python train.py --positions="rope" --rope_base=10000.0 --init_std_qkv=0.0389 --decay_shape="linear" --dataset="wikipedia_en"
Each number is 500 + 50 x the weight over its row's rms, rounded and kept within 0 to 999. Layers, rows and columns count from 0. Numbers have three digits each. The size before them is the row's rms in percent of the matrix's.

# layer 8 MLP up, 448x160, rms 0.0551, rows 234-263, columns 0-159
099:532479468487513496427533436531567534626492521434486516494437513513603552487460480515469549477436451584514577501515446493492432516447442480577424602483599468569508547482564519404535418475522515460426508530478618452424460471469546572519514550493425522495479526565567474542468523462476499520529467508469550461453515513465481501482511457498568505537550637514415451486537446468558460369535450591496505533444487524533519499413515383518520580436457501612507467588543483513514410457568481
103:469558499510536485528519429416476498465441459552567508502481397512485462525374527498488397522478492529480545418475510468510470464472526544557504449448444539520591471441580507541439533520515526455452427504522478573458402419578483565476512512453514480517533493529407506487480503330459425498506494522467444423488456444498502495579458471405612565451519575423555463544561537441498433443385539468465550536408520529474527495474380541480554453451519519430488509574502521505554598468510472
104:510434389436556529518439557550417509456511387470495524579521603564523421455478554487501445508518539427537547487578528512635486525538558543483514478408517509522486460531612471515530499428453452546477480531492514589497517412532427402419582516443511541481520434468554489420538512582467525574578496521518522471534524542455529432497506517529496511487594487478477474463539518471501581492440548525443558462393567515583425447595518447435487488568437551496471521413522431564516530503527549
104:480585503498432481454504597482493583490472502470519540543479482518413557496523436476533527493507463598454490552489609444544494461525466555495600446512589528469510466498482459562444485482637446509564507557514538362508510539459445562570462488417533504521470641563526439497487560520484526495521509470491459454432409550496433610485533467409516562605438568527457521549555471492556532573486515546546493489487555402461521519529532513527501491642440535462538552537460484447416524522527556
104:496509585552537454595529506550560521482521545557569524558531496525477529442399500455527549506499507544535336465472519562513528513464500398586385585491531547508554588517552517486536467469475450484587447433497514530586412476504504518470544488571462534517459443500506549389503475580617489397485469553501466569499420441475496488482470417511571540504545553501548452455589481537598548520516476395482467505519440483527461571548465519557490402564468587517499482561438513504484504513546562
096:541519570436496433568516521486589529418502492504503512573540422531549426501574407464455605414476560531436497536483487493520349456418420538546486454517508515571487479488411476467487422502580511514410527419533542505613548540494567525495538485529499579425492446474520433456525528498433503579419491551484547540480469458471529496534468464564445504498525466504502405608583482508451486593487537596467463436515448476443542467480477489435507462541528503437553575507477520520409440577417506
098:585565480530508550471577464403557462511524485613420496552512542551483510512523460619508421562498501524460470546451495451414509513528393508469458450506467500526507495489497489477391566445506526465564438539452519524465524345484573567418497474485476516607467492519519514569415566493545598545537479562516532462498556544474410491547439484505585468653394501497507540498507550425455553504551474538537478468509529479453533428466447482512494503475414500564516500428557471563447485462578436
099:492470482463406426554547447495489402450578442442465563529576536532512481436498564599460549497551496522497447553499508531407453519571522568549431528470520487551483459513557485532551519388563504416530434547470607469528451525457517526503469512467489477406446544493452387471537501518448551481568477558528550472479552525554501506542536425574541462519595453378516597552485519525558480513485426516618445487513516475551422541466435558471446571476607524509448526460486564517413472445448470
103:602587450451458503467506426455511512500499651573484475501517520424545518537547445437502491561442531417577566535486474535528421485473572487479476443522512495517480362521512542487568477500458400517525561448523610480543544588591508467468467493471422510529553491496470489476371470560501563566414527533533498455449472475497472466468537457537488555453672440548400453468562455544505501461507486385432549527529485516469520448443548489468448511512543395539536556493539524522524505515474499
088:466530582575623478529498434513570491541516609513486401507588479457539511444531509494518515510486494567497445430538424492515468485552488498563569521431451570457443530475438473498504487538501421561456499451420456428483446639502524467505518539491451515483505601430579496491429478468440510511467558475529545441543449571599439491474562535528461540412526597594418495555615501529550472500539570524526461443490429525510537459500449542483407486432471468443529535522472528448383558574489507
086:537530538532523442495495500524366537552555418491492490500506511581569443540422429526484460538443437438390509528472508497529471456475580496471492469473517500512505417422496438518587448501494543451544504482457507423477572556439440476603447394434510528519478493414428509456562525501436551470479496479523569480574506518579487508466401493409481532502366464410431480470579557424465499511451490462603558472481568481495543440503549544528589460556536533457474416531492480397524538416518550
098:520516503451534404482501530511480578509480462448480546540540525463541531523518528522575508575467473454476535485472448527474504423475481497474495541494526455509504374539453529474508598410475473417460502528433495463516482470540478541477560569512500534506357431535438543376496567593541477412454499492441408478482408539536538643512504479560454500499465458442418506555490549481532491437365525514470470631465405510524523494483412528501512574490432560468546491452455517466422579481474611
101:545470441569519507448550553578497514414520564420518538421500429487506424386504361449542577485491515491495552500484477574546449540556460510469535524414489541558519426426444489535558514509551423488556514545538529510523437466491543466429552506498492469505532502495496431514465565528564496395534437476537572549566529480420579560531476419543599498509499481395484490515654544548500495444508519446402446447413515517419521471552458478533547464483477490445463487538498389489601465485547524
099:464553495506463394537459483538504499507502463394411400423539484500639486399534561466582542513518584514436435485456465463481434590510526465478520509462546544540451518547488535390470541518443371498455547498488440445496541481493491504527598455561453416552530424502521511482405466521484475550555549460525406420512510456563528489484473487491469529511581407527469439418513481540526585486486497464509526527526484394527514477580481484498380445481577553478519486524470473604444532440518571
094:531629450468439508472431465442514466483414440472533567544466542462537492440538567450646529566537483447479509528533459534482506579462494526551508460480488442514516534477533381454563439458450511526519493475474423551482459478535492533413498389538426492629494530525473521525528447493500546487488446530511512540420447530482511546550407553471495449553562489549515520576483446502522418389474481498415615529523474592535490434396420459512569443507485473425469504423513547455452465424518583
096:460487463555431592502511451548377384548516448478498435503516528564484488531491536523595562464526526498497516405497467512511485512558552490461557503498524620503568544443515504512472468527498530519554466490501490429536504503446516534472522490539504451447467498362512535501417550548514365513530432471439499588594609371503574505510507470432493458568473442497479533510528503485483523419563420456457498538506467483552506516423597487469593545492445486508488385390506550479555505472632481
099:516497601534394514569551506519439465444486401440412466575563518513462509434460507555402544433563426536535459505456483535520481539559523523458435413516477490503472497491531519573501484484481591435404451597493526493460469506453541420531575394505598487477472540483447507408510432431486502523499489469510549493515511388351527520470494525449537481410465472494460428450498527521399614455504438500563532544493475506496558475499543417509584449527533558390508484468557512574488472481513530
108:549443478514470512481550390527555477424510462468483464570542549480471518470509492469557469478517435467435428493464460415538496577450541575497578526527596505538480505413514461556464491484602462605482466567404500500512488550445516553507503469551429469605533473561491497433554628483451561566372517468581458382409480463447510534596540469540422501635508612506514485479479466556479539461520541503486535512484506467419529490550465505520524444450556533474486471545602474554520465464469460
102:506453471494527526414513492543522552484413403496491520508479493540562534459473545446529486484515540513460430512544512460441598408562508517502377555537535477413481524516443594404495518558477556462501486431509457532481471361531511498523432517478436531376568585517468620453472529511484559576514495493492572506482590482425506501530575578505490389487392497529546543560554499445547513498479573469510515468520484533603581465528513474423551485531469469528453585490442531441401554583537502
101:559550489552526366467482501509558450471471513512457470435416472473451468484406435540466443521493486476450441626589600482494472511494497517540575428568466534485498487524552517507514485583434566404459499548546496483505573520431529493519499500457555592497507494476428516610446428405529612559562497404553547484485458449558545489517419534535474582535551560572476472492528466594433472527583478456567536484522451556522459465482446563481466532538480523528520358450480450407471531516500486
098:458442540537504413609464443518515509439470518541532490580519500475552538400481395504471507463535498618505531508537520343411585569522489524480509482429497542498495480503499489385456541535465455497495512503449492517493467635441494555484422454488447475449597546474510487478465444545404534553520553529555548387457478536402465466488474459555444533469495353466552394500532439612456514493517495478519479448521483563472513502480501423454467517527473497554523505584556439545466577553493506
096:415513570616517553477469455459482505458442480516437480534495429565524477479471502570531471504450484502420515530472549481594460517497443398521456529463491475478504518583490545503508547569539420433489484468478584431622437512519437604474455540509509544403489504458502565541506565525517591565553428447485419518458401426486581504530478518578571552538572498497568437469507471520555420521446481493462562485476512505380575550438612485518548475483437497415533483547544489493429414506452570
099:535506491424446430449541486580425537451436464488491589501440462476500452415491474531498518425502567530485548422539538485605548492497546544473526546393488530474540538429480512493606462534449484538539485454505498538625496582493546497509543458489422457562479478450491459432581498465492621552535502440503522554522471534440560469532546459534513513495554419575504501493455511545591450544511488456528518439522501448537524515486451509533564326631610564493547448544536588568491539432523531
100:336495424597510592567500510549487479500518511444473541506452413550533545456450451473589392517443576499503490568455546440524454522487569485537444566499541431589558565473429496547509496540540487554519489457537482509532594479575468542599435573539588613461555558522459498520564543420454452585500464512455460571422437509452483521507545512561438562520541562503547473545472439586471528472461478552541509463496496511518441510577515573485519527410526393505500547487514497514463468515546572
103:441481485453544544507443559499535503464504491466540514552489534431521565583522473454466496500498446529442524495424599490553514538569461561569505592441511482428450515496532523504558502475563514436538418442480569473551533545502467597505525439479462607394476486458500520480462526498552364513440439441554396555512528472453510581476489475460440504523564601409505499485421527462568598463516477453401542430527431523531543510457446501468479442636447549438422448455543487520400459557513520
095:506463512465514479512531475536465417478482467526472506449498490545522476501511491534487539592536482501476469537382578528516485463441519428512518487492524367515575548486497444416480530505535401540583477451598522446460446594498432601487569548491579433562506457429477447468496663521506533485558484393563435533464469521533537495526419428464544559497475549455433489443391494502504447625469453460485464446461460494546499580431570399555477456494530565603525493518474506521540509461427510
100:548568561508465421480486579479489529361549590559530485592425464550478461536530570558440492538545527588529449445436506545560580375461567480353535479499406437471484501480576532458440478561585563503448525483469530463478518472537479527474519475565502495471545497449511516476517489569591484462451532492480471537461508571534481582500446432489512530529461505482497478492415517599490432496378524509475472499390556519456520506491556451432473513577450492564530527502515391496494468590417526
099:572524484478415576512508503575441417443514486507464557498496444464565525480581534478513474470566470473424514497477484506490549511400509492476454442518467419591595601449538526396509524531428570460489502508516453590491584480556392506517556462504440583511544518576544532565426516515556454475552510481515626402475558570423530410459510475455531420550464534459503535472477511488528414511513543483483438554485550469571420474470498531560476419432488453473483545531368447438458420527530486
111:420446493448452519466436434473448533535467492548432492509579533534521500409564583569476432524494575552554414494439498472429475577464516495485484467505481501482514551544475536443543510475468550502524436516478476503482543561495465437590442509561440527512483523406456418466421522541394490583512531609547485528421527556536574558523430453521452448422528456518589513515422475426446490365526543443501533500403540506476498518417515435623495531552533470466413453444494613516504515456473558
104:462497507569536484545524551469482512482493443443486505460518501582571520434460450581566444521569438436441466494575519491469512495459598490521532391549490559516493458523527452487457494496602495543443446456493566506578494482572433517473414487566487506548549451439523468473541472504541481426467531501417463532478472437511461525557538457637575464484422514574450425424538490485428374601564557558544540520559462523536560482456437490542438510409490602435485496417606594544481487517504468
# layer 8 MLP down (transposed), 448x160, rms 0.0556, rows 234-262, columns 0-159
098:475527413513493586630505538489498526508506509573524533499498534432502546468556461499578543463456428512471525457419453463463481547458421527417552483525560380457457464499504536515496501437574437473452547514507467508503514553574538418557543616523488425509440493446575582466450474487477457439522483466472521510605540390549442495508469537521434512627518442540478516486626532571468508486635589497569527557529451547521477595532473543533528523440452528431488557427558484507519581488498528
105:532501568460496477600450519509482460375559414504499496521452532554527487462456533500421470516550490493590501486468567541476493564430546539521624489502508606525436485492424498504552552539410532496474550446475470581436519459497490546454455506557594566511450431436545472558509501460522466468504559457552510526454495461553505439499498392422461607448512578510528486530545529473466529518515479481526548544489338632520550501487485523599495429432430520537538411459529523513514550604585466
102:490467557534464543475440548445549407623433454502568434472525573543508472526455514531550383502429525434460481508501529466508472534466549488484566520619543478562473524431422531653498504554554533485458502531450500513522443497442443520488488559464478464378529482580554487417449471543525535410575492579430489470493524495527534494492474591486476532465462570471547542425460438488458432578479453581495533444478649554543502480509448486409571475555517476565437529466449452473549495480511445
106:447382447525530539437434533545491491523513539472462572443512529599426508449465440484556429578497490502496469470416538508517580547513429552579444484452452483514518427517515507473481509499517540482562470416433445518526451396507516565479538472555524476569482511475424484537442500522405476483503503491465515492454470472543491498545480586465489503618442523503471520510551584575553531564493446449496459589448426516551461592612486658531537557541430564535398487547386494493441537485574555
103:506491534586517441514379452473476480464533527450512491519444500412484561430512465573460476494436421585473505464535499579436489497425518470560480602427482517517473535500548550527487449514453484446550486471480520557506487498451461479514486424421541559487541506514587535581506539521574493463539474500536518592551525452491526514481533536561541501489575519376614481572504549352599495599555427453495602462440422556475498472551455446603436481437471466533428428434495497433447473469448496
100:548523518572603489458510468524466491469427412453474523378487512514417452462487578506593477397457445504557454517504482426563537498641477454521494568496497541382554535545446528475492498525537479503504520531545478567350516471487549550480476438488556490519545486521523547535465536566449548517468509493430520524476496504520551534447495521525497552509603562458421450559524481389542377454493451548500514466485532465410463541380549510388591557528469491491405441493499470512549549544474541
104:533480515497553358437503529449552549476506485509510513557610427452492452545594488418543536572394535487428547482548549506497504462501553470463515440507456525563421494481393508430512501446397545467444425506463483477539409484460448405505510495495516492538439526454524472424416454436440516646499475483526388441499566462518437606460504490475438546535493558447483563511464569528484464538476493463595442512457489580473490509460440468519530456589532445502480490524472417548532510528400444
099:467498493461493514606416441464477429454512520470478517529437434564515554442552500542538449452533459543572500525548471395506505524521432597489446402512496453477397478532613462514415522558498506648511503426539512559443441503503561465468522553500540401508537457435551485533422613595490480531465378499491514436458539530509434452613512515522588443497518468489474527496516492416493493519508518504570503529592512491479439553455609459537494536529512524497524440517453459626485477482534428
100:452555523451524552535525529467464443491594549423569512550454504460573486477528455403517448463600414386471492412581473521499479480439498497577439523516543496487500498540498569425639563537486544439442483457521568538524496403507537611509491494550503475467495512533466574507470515649543519479420545514500482480476458500467614521550474392484562402548530554371562474523484498502491613499427543429448493440514536475529431520483523546492547438578476489551521465450510536465491506522505481
098:535493442513503513470596499466521459430460511448471512507537467441570583423504484435407418489512478503510456469411573479416552385494489481598497494408487556505487481527479525477541528517495389505517577472567590450590596490450517471428446497545495456551557444442504548493492560561504486479502487478523587500530489506557494545570445585442458561476539570524527472596562533469498570437516477596390445604534446439543483468508503504553508496540505462411477480388545431419496496541556568
096:613566536504474476510551455490490517440448422487429534502405514521519470514428557431457533510475486507495509531456489513506467534470442482460588418427535415471589454333546515511525357493450406485505449579500487455590527536539566551451467580565488509553536559507525497464552511446550492460467534550479594571497555494463530521507466522534466515559531469448579547573480537467574451492467487490435436431563482572497511474611510485449578496553447495463446534522567562557419525604539506
101:545530462408501425532555566587485611517509426485472484503479500461445558471633476539508586535519533424481588514479441513444454538540492482557482464507581444518490427509416532511494502455526535446572574508511510430478554499605500595520522513489541524524395495477369601459560474594555503351404551553510478456512423504565535493543406433448488428492523508567462506498518507512485557403506503500495494468430487518469446474506456518546485570514439484495567531439485418488452577522517503
097:496531458596481518440562435512498524489576554453476448491473607530540554463495404581428595548466526562451443409474576544545497460588422528505511464522489550470403474534540495445451563531507494433447549490479567494478472480480530470455497445372488517478489497494473602515569434376402464461519521496545597451514457522522448516582506533423528571510473534484543574514611493466570588492561444498488371480429491487483454529535469485502561471508449542541588519428473460530507555474482448
094:443519585479520457517474514514564483528534562474474460496558604449522514560510525499517462503526480398509480533486477460500445472544504492548564461485497573513482530395426556531459459560563555546557605510480579514478554471477495502533532462581412500536492445475481514510386481598602542575446586381462522468492522512439430440578482402503509537514524553401400449594472421483534409545440502394521554497404468579437514553508506525502509472480531474521477511524526408473417487586441498
102:513583400511453507527449517521516617485494446514468443490507539482571500507557471414569546521581442483526484509493475517428529544505529543499513457567512567540543540467546426473447571517520471424501495535574467537528522559476573405491531421510539501523520526490579521536587547508476589469601465570497466475420499544513463482456426447601539483551505404492557502563525506492582517558523389530569615562408554444583531456518401515612582516412512578515514548439540508525462542475518462
100:517475460514511534445504539491471459596474500372429515466447477494513497555487543473497541367394463459496487472506523573503450457475496431500513362525539575534460540515542525555489502579430522540625425475520503514498524528489548596435434550612420534497496450443461460450529420511445504491580526457506475541489473522526458521562566562535432480568455509512479485486526460605496569577444440475431480530573461433494519419399554563450479456582444427573533544451505535515480440532511422
099:493532494468522520439478518471490446440580493479495367598503510612492494555551465543558429520537531509549471543473495568587450509504513567346506457439681500436541455443519544509451488530533420447501451509536427531435495522478478590509507411500509655526444433477473446481488450479586424458507540462549541522387482514464579551500566507467540480553531450482467495449570427465474466591523459497535485462546541489471525489505570540514511479478527453521529491395472522454567458454472499
109:501437523464525495460603380436534469552551479444520498547589542534416526559498500420473378516430536459464491529464458469476449524493529541405513530509486466478474539525439439440473483496562468593510507513497452569622560370530554520478516487547429475510492490515482548555558532527513513579489625561526568486466555506549524568607469541439524465537451527479532577446428427442481525516473543505541486444524464524411439520430510485581498513567502484448557511575533426549469484369489421
100:441482494498542495493488469518480539517414435579501480467494576528412487528451559485561450545357517542553361473515574494404484529534506465409611484523600566482516565561489528520443477493532490570510566467413537507550472475493415488568510538507435486592508521550560549560488606562479553565526469567422412560504501459508505559534555557453545487440473444410400503522512535433512446520571543485488546507533520423441439514525516555445539521461444493509381594472463464509478509520500527
102:551513549594468402521453413483519507451437525458531467547493470522515474548493492499544412439556515505444450565528533507519547472441519535579508611567581497479474421571463474556408464476449612579503504505492564477543539577490595595544530540568418479483492511483530406416586461521507566488473456451550576432433479457508547415475456446414464439564417450522499488560517487484483526500557451481559572449494462551547501565438507563489477425594509496569405460482437496450519512523571513
098:465505478525508524497411417500478546397591507453481476510393475505531513472445457443528450602438472562519434586453562511422495521533485527545431462396508577537469628604466535486517489537583566519485487513491536514529447554506532564520541536606486537500513471542487503558513587424503445498525409492503388508474413521475435626535477503494482526449513495474480551473504487543479428570483546597469492513447451552449499538487473477470457485593520467517539448560581360546451490472403479
096:451425597548382604466555531532535403499490546565444548488539510521496567474559500479481529551533474492519593513497499498505445474535451456415495510527503467511529500469465535443507522636491464609487556540455431440512467472498535553524477491454428532429430534457518460661541481516558463485460436501432500458558488514431490482504575483434510489479437477606540552501546407443443470466556485416550581459421548552495608493475522538556517513411514520403495478521407423533460460452544512
103:548495507581503476508570483486544538502434550454476529455541584443509506387514572417498493424548568453546543453480519497594472552462420524501438444572500556430469481526534560564565329453507455541446478479514492445459493543535478495398456538469480451495552470509557559493465519462445480605508529516561450518470479520502484481503497507535530432464540500490425521409503559501517524526501539527400542459529474465480561575563508499628448488593613491548530480460470375572545516364471516
100:419442436586458577535490474561517511515412471463434493547545519472434512454375529489504487462527455577384524490493526485519510391495562438606447562550487527517497479455456593519506453463488482463607451469426496489506522370474576512496478463502512431457544573416526513492458502552474437516555522473475572531480452510478454556479579575454413540451560463478455516512485523497411575432513574482431500536542502527406511584517538490454393525380473534578504555458448488455561489557502510
103:430539446440571444498456557407512598395399586515542485525480523511418530567539481454474445530451506566499539451482611462519443461633476506418385531426525535462515569450381513459551486540535563474476494535499442441567478461458422573556520477511501532534492479466489482549530555451415483491484502557487456547428512498467511539473569490428387496530548474557521552448451488424475569385505511502474452510472530460505553518495447438515487513609473490481473483452619471499505430556483478
101:462502510476535545442362417504411592405564443557486553397533560539579515465520544529569517486497501517464437517534429531534512518482451517522441498482534540517474526522556488611499590474567584496470443487527539496511495575485523507514515434430430497510445560555501486596485401396505506487513492542440470544516551432467530457439509561571598520535483502493545457578420430543507437547639577520454497535479543481582478545621507476531541514456550510563461552476568589464520503456472520
099:515540516498561449537517434549515492551637508535512416551535559512480567516483484649585455531493544511487509483467483478482430473503502428409476461528531428490572587509545624436536433531539517510531579546563449495521543531560544531453495490544429446520587470462475575543565603519559461401465550483500500508444473563544483622513421428493506412492506536487468512471491420553553403478426506489410491551525429544461537568465514497434467494428539508472503502569551407461502449499463439
096:447537620414462527452481453594435503516502496467531407481573437482468396502440487444520400470518411488410478549499524517565466510525474392499493447512546534485504570462446518438423457519529535472429517550514487483583475495555458492414601499403518487438537501556499577470566460509523525516526540617517583463597509516516569493553489478398589375555508418475491552484544510550501483429484460483467580522567475496535482498500546541536535456523418488513413536445459510406460462480450535
108:472482520382564398510548502457484539493470439446517427451590471521448326507545425471542462447599533407523558571432511509483493541527438536477511533550416458533551436477500521494528495564462535502408455493489487490559498571491487443617457478434458496551396503423488459497526525526493491467440574439552501476522574503472533493515521498411479481512474496475613538491490537477564511458470443490546568469414557537580549588509529482480558437519605456524443522582514569529434594475506525
# layer 8 MLP gate, 448x160, rms 0.0563, rows 235-263, columns 0-159
105:497496367555514549456493470490469450543433438576564531565481563372427591562468536449523481541476606513562443501567466577537433405503537545544464472533466514544471512524535489458489420503489367556588349430582501490505497417575543512525599497455511525503463543466494501548494486443471547540480457558464443488433549567499458475541513514491423464519575484498499506471510522519469512585533558471486461587416509521396466578496530464474484525574512510459490519482461553614570494509489504
100:483394520480470491589525557475574529489486468458460503551622486495427529511518396457553456455430466481512510495494442525548427471465570466537608466463499465544606431502431559488484511573517491473459484528515517465496441535508546458394505574453481557452532498584459451456536382555515513484464547521557441496510471521525512425488553590512470600429441556408568510512465502541532467490495419533479428471514573474434460485480516469454373356500451464493553554413418443565538482502501463
102:502524568413520484494566470554501463527584495432527512530550465621463479462346496562570488461378528493558495461530422516494495521414483403420445576578535479604460536477500472520526525595507516433491552418645463430471437564545519523517489455458564477519449526443463426548486475564608544536520465519471418520520559465463493504529533488522546563470577474518465514485457441446528465509445503459427487433438512531463480520466511570542615423463511497567464499449515469498575450487468520
106:576548516514600454632500497470652560484552507458437514502511485480526554494458421492462479542574530551493479515510573519543470452485551417540482616402529544514575476456513538430434516478506478521539522471499521546473457556504607465521471411436460594482473460480466472576490518509533543450539494561516568513476514471586576473504437524515574581414465493441560402508562464533509501444430438475447483421457472514477506470519439492605575449516371421481612549513529493505518488454502527
099:405544460526500610508552422476502427416451476507523547413521469464612559455488587457482548539571412610514569530449433397455561512457506480462457518420458466493495510485448539410385487483555522524443541483475422516586540497485482488445504536396552503544484456519493424446508427532490516591518421529481507512476476522521581442575519489501501485496429520438451473538515521519490489513464473537493520582378538483528486476607455451499611524576420470446435423492463481442476567490482476
107:485501466560524554544489509581390443562416543531420472578427451472489516513456439565535397527464503581526489531512506588513508504526443609570472528490548561525506521483628412578520520562509491533505418522517497545507454467533598468485527528501475488507442499486593521595538599477531491499538519423482537504566489591524456480444471494435512408476447436470532493490483512447477510398503601576528452447599531562441597611545486491491454574496444514549498424465540549583512458524506506
098:465517571522500507556486537491484504517491489496450534496530511466425518533433471487574565495451542427429461452442515505527478513410518474489447431533531471441561484467430507463554485530531458403404472483561379512472574438540583489582561541446561558513475465499603501505521527394525566432522515530442410527471471453565445561502628480489487490518421565591530463551439534544546448487556420537554484466405460445453614444568538606498581497454485448428457540441544537551532498455454513
105:525591426459481393484452543442497405484415438553526538487480488404585507439426415497551415487503503520508487576524485481602537483492461571491543495439471518591470523471456539508468451495488527472565435519518430528462512458483442479618487525513527486492503479523562501427484511441527439548465546529516513490484576415502601461428432458512491453393438471410498526517548520460569497490606476538571563446577518521475448474476507484528521522393490483491476598426637466535406577500505435
091:486420498571502486539494563599548510514484526482470483528517608469452384559544363488502509476569481459464541576470527505470545506520551523540466476458539438579559427454462470485466518524597433474495444478491498522566545541527525459560489511430469564496501442576485494447606466577442589514489540491546528523456506502477555465508567586482497491464506507467495540505500548535433361477551495341559490443473456564436401485548505454519531409580495526480490508434511552475483358571555466
086:565487570563535453447518414479514619497536464457382491412448464512499421513463491444591569554483528463444528505570509514556468552421559482531520549445464532480546540484499400548532452534459476478479435523539435540508501500430367386584523518490469497498555465422464569452464596503447521447528506541526550516544539583564556516503503456523474573470494509470441549370484529433448506511433480461487504487448520503536491476521497546582566499489518576496479444482589548388504578382493555
108:515443505502538496526533546553579555507531427455569435578433473472496573534395559446496491404571403497626585548537500583564467493486411511509435475494466524552377475480496491428413464503500442512485551470516360437529409468549491458550544516501456454508493491478509561577514511489457470514559573495438528406475465552517415461489471504501480444571426505434428516484555608516549529436568469469512517445566526437537517508465500557546482483462477479462485598542480538517499613545555510
096:553513410445434532468456461522487483425456436549521533483553422561552490492477574591485566399465454456532474538452522500396532524488518444496550551595451457453525510431600374519515468556437476454462464464512539460526583480483515534552483524482558545548571490499336476526483518530523455448557530515391572510514486524465499521534534525498471525453552463532432485485505517550523482435528510473545592459640543504474540541486561523446511559544507477572497484645441437488616535460505557
093:424537629498553480562489470507485495520540450552408443546544480531568461508429502489484463515561447475542489539439529515503529534574504500563484547469514578472555435537475453493459558531502535579426457581505503621540472464490555423540507540576410470526420473395434596428505418536495532510431503515452481490518460518520474514517383475494412538485482448428399479570522486505471466582577462515463541502477545584481553595473499524384515423504483457436522500418424467446470491600425509
100:550496513473492513520588422475507448486502472515442483540464508477560444504499558596509492571348460453482507491524492548473472481457419537499495410593486507456539491522578494489486489504500532493470572445461440536414524427555568434451514414530521455511402453493469491595486520486491545451471501568464489424418486469646429515505446457421577424516450444511443489534676490575467432502502460548484563548439511476491524458472508500461489395492477444515371544565512567498500554535435524
098:450432552502460610571545455464471497478542506486526402507454447565582429467565619477469485596517484545555465443595446453596520555522554550479578551584513591523536441438558428510450447426500512606444522393470467481526372513498428484536555479519542539473507458486495495485542544534579571451557537464478411538471415527487399395463468539573569574511541477456465472503517530546552522431516509395483470522488508441474519484547477495527449508465446495543530461512527503507451537516446494
095:428576451435547500612487591479483551519532459526559594519492540480581484599500564482509562566506582436559422560440509482488512411356578573477440469530468470580507556547394496513593498529489585460501521504545513448433540538569520504458515516484448514435552494519481584485504554562584481511539475537537575455434470511385480479475449540456547535515552530513474451416507411513497570432483422498559424599497481424516510491527568537493463525560545484531504417513434477526523478514514459
107:568475534463558519537526440494567594463496447519555476589496494401483595543525503448563455563551439497549458449552475530520503531425531567528408537418582491500482424531525418422503547483501459450470438509478505567597584553630475461485532483558565544557526554541464494542606467459497570533543482561524545503490492565518584448471490411478458399525547460493512608538505504433536553541547477500542497524492523399474548461527575548497453467471478509453549492576510593592482522564438562
103:458501551500459540468469621482554502495567570524418551587526500389481466538508517445447523432529472530465568516575510502590476544409530511534503554472493437486432486476545387542551546449535478460583457542490459494523534400502533471510543528420503420437544523421577504499584450479486567409520464543539408525435524514579587531424512480523496512472483578562514482529503565463549464467500487554455565504410466451473547419575592576491462465522494450495522362551549558449532441508471438
099:481514610560479482476543548499450428530385501576527515571551535486557533547451498492487491489422431499501413515514496531447443455491523582471509501504504530429396497530599459546517558572466448393515438446387506532534561542396498491584486486447498503483530510448411443503460442462462456545585393517541400424466489491561573536465354496458494507533550538559477480496475482536443484474544573450544543462490429530455517501546514544499445500526423511538438500505559578505463488518405610
105:537575530572588504540488467434541587472476433580404503613552427538510530519560500509431541554498492473418524557481546529517492525498457499450590589475470470483488488486484463508528563460524593508543401442465442495482487543547455428515508458556473454442465531471509506529518451527582478481485546404546495519495544544587417575402546363493538536457458524503542492490478498376536488434523462432495455467441558496497505436449453551572601560494506538531524565464563474526452560531422628
097:473459455411533434555508478577471407568506497617490495339493492495570454555412469443420425511441494420440590515575543531507547488438481579475494552530458555447422484486528541529551511492413542441538547583581445559505442478487463519464596561512474483486529528470458544498498477480516517575523500487478556602586563510559438457492493587458443511479576491402442557520402503440461542422506542560469471487509455487521477513475409506500436563504590511498461480560483458497485511553431526
099:441577435457464446443532478419465575522527565497551559596521516463457484431576479548547554405533571407516531446497483612482567444413520480542399562503449513402506497439487417556526410524453428435560511507526523541561483533458404429523560465473523452526551471446528579581451570446414556464520394602515463484509510546461531529516520499493446459483517519494517425451448453487537514553437554415503521514528524516471567541446520456564474475509500486423555492430568497494472504469415560
098:608607475448460614545554567549541524449505514478479549485445600413514547449503443486560495510511491582452497484517508516539531554440481545559458394444494505539498553475464459527508610415511437450390370464524579503500518602508520518441449517488515466477538589465590497434536575506493411518487520502461469473562459510533515491502444587434447572475515455490551468533456534438575567500458544560508561506501532589600529459429505454524538381553460453534492481498483478523491551430447487
102:501508577541474469528562486621480468451434530541577534506442543458437458343479465531484436532556446487496537438524453542389534577451530520522447496526573555476515512518564505494435522561498501456561518478531444458478471460538588467452463452439487569509597543495445546509627482554473509486496594582509513396505453458450506556480481514466492536442514397465475426497524562500556505536509433527421516588418588503430533566428449539497561451527462500562465547457499493433466576450597528
098:469510486527559525522498526524438493487552514553502595453465570430439543483503422438503529490467486501554446490492585592517414547514523543426499622508553473576541495432450511557525545418667553495467416516552611464515636570532503542573541513471452490503420481508423551513516563505512578453454480509505464509481531451591507437480502495494586530528527503511504510514453515536543432507519466483521501454588419499558549599651559471501507435443503498572439569503487508483515489555546418
102:515454444554554568585535472540441581515445616501433460564460507503433453477538511514535574575519469558481499588540443558531462449410488548523525507577470524527383482518475510532567526448455527501484516424462528508516570560429453494632568469469515518559490390473456435576520452559480482508451484506560613416512448501584499513490540493447552512464529554397518492517552551570537519489500500471553549412544505500542544413548431472555408465454451503511528472580409492461485422536470576
097:542533508535476554418369594517523548440433484545480490468489503538440365551611486526564548599510458487440492492504509491478569513413512542568543512510473489469493487389538497478509531521446428437458525479496473447497552609439484560435520392453434485480550433506428491532574558449546472510544529573409421563441498542469625471477568446529593504566492502536480401525550517480529454470503457511480466537521501361492550451455547514482475498531547471527585504530442560495449536549510527
107:495495543566481566485508477419591501544502457455523544542423630445445656412502543472454510442522555497457475504500430559486473616507487443411497521458444483583429440545492468530413523499466439444486461532409519544476470553479592543492468567519550537522457487432416530500490436538458596496559425462503509470471517476441579487498482549493459550457470522465490434414451495506512527555510463549506443571596564503403414538491416615528496517434506486498571462491515426492483476474570480
101:475444481457482487579557542434458505475558461548499433497534568521484480480554558474460490452517541612504524489499499525421450497532532506444489447565534529339476550462436546563458443494655589567511541452427500571517520590501466486433527550514455516407548549495515494554515393460548520474498573536494514400488476569487539557520439547470620482582531500405466516510617532547541511433406525498527479469474431444554487470415523518496534453440527477416497443522514447489440520575471460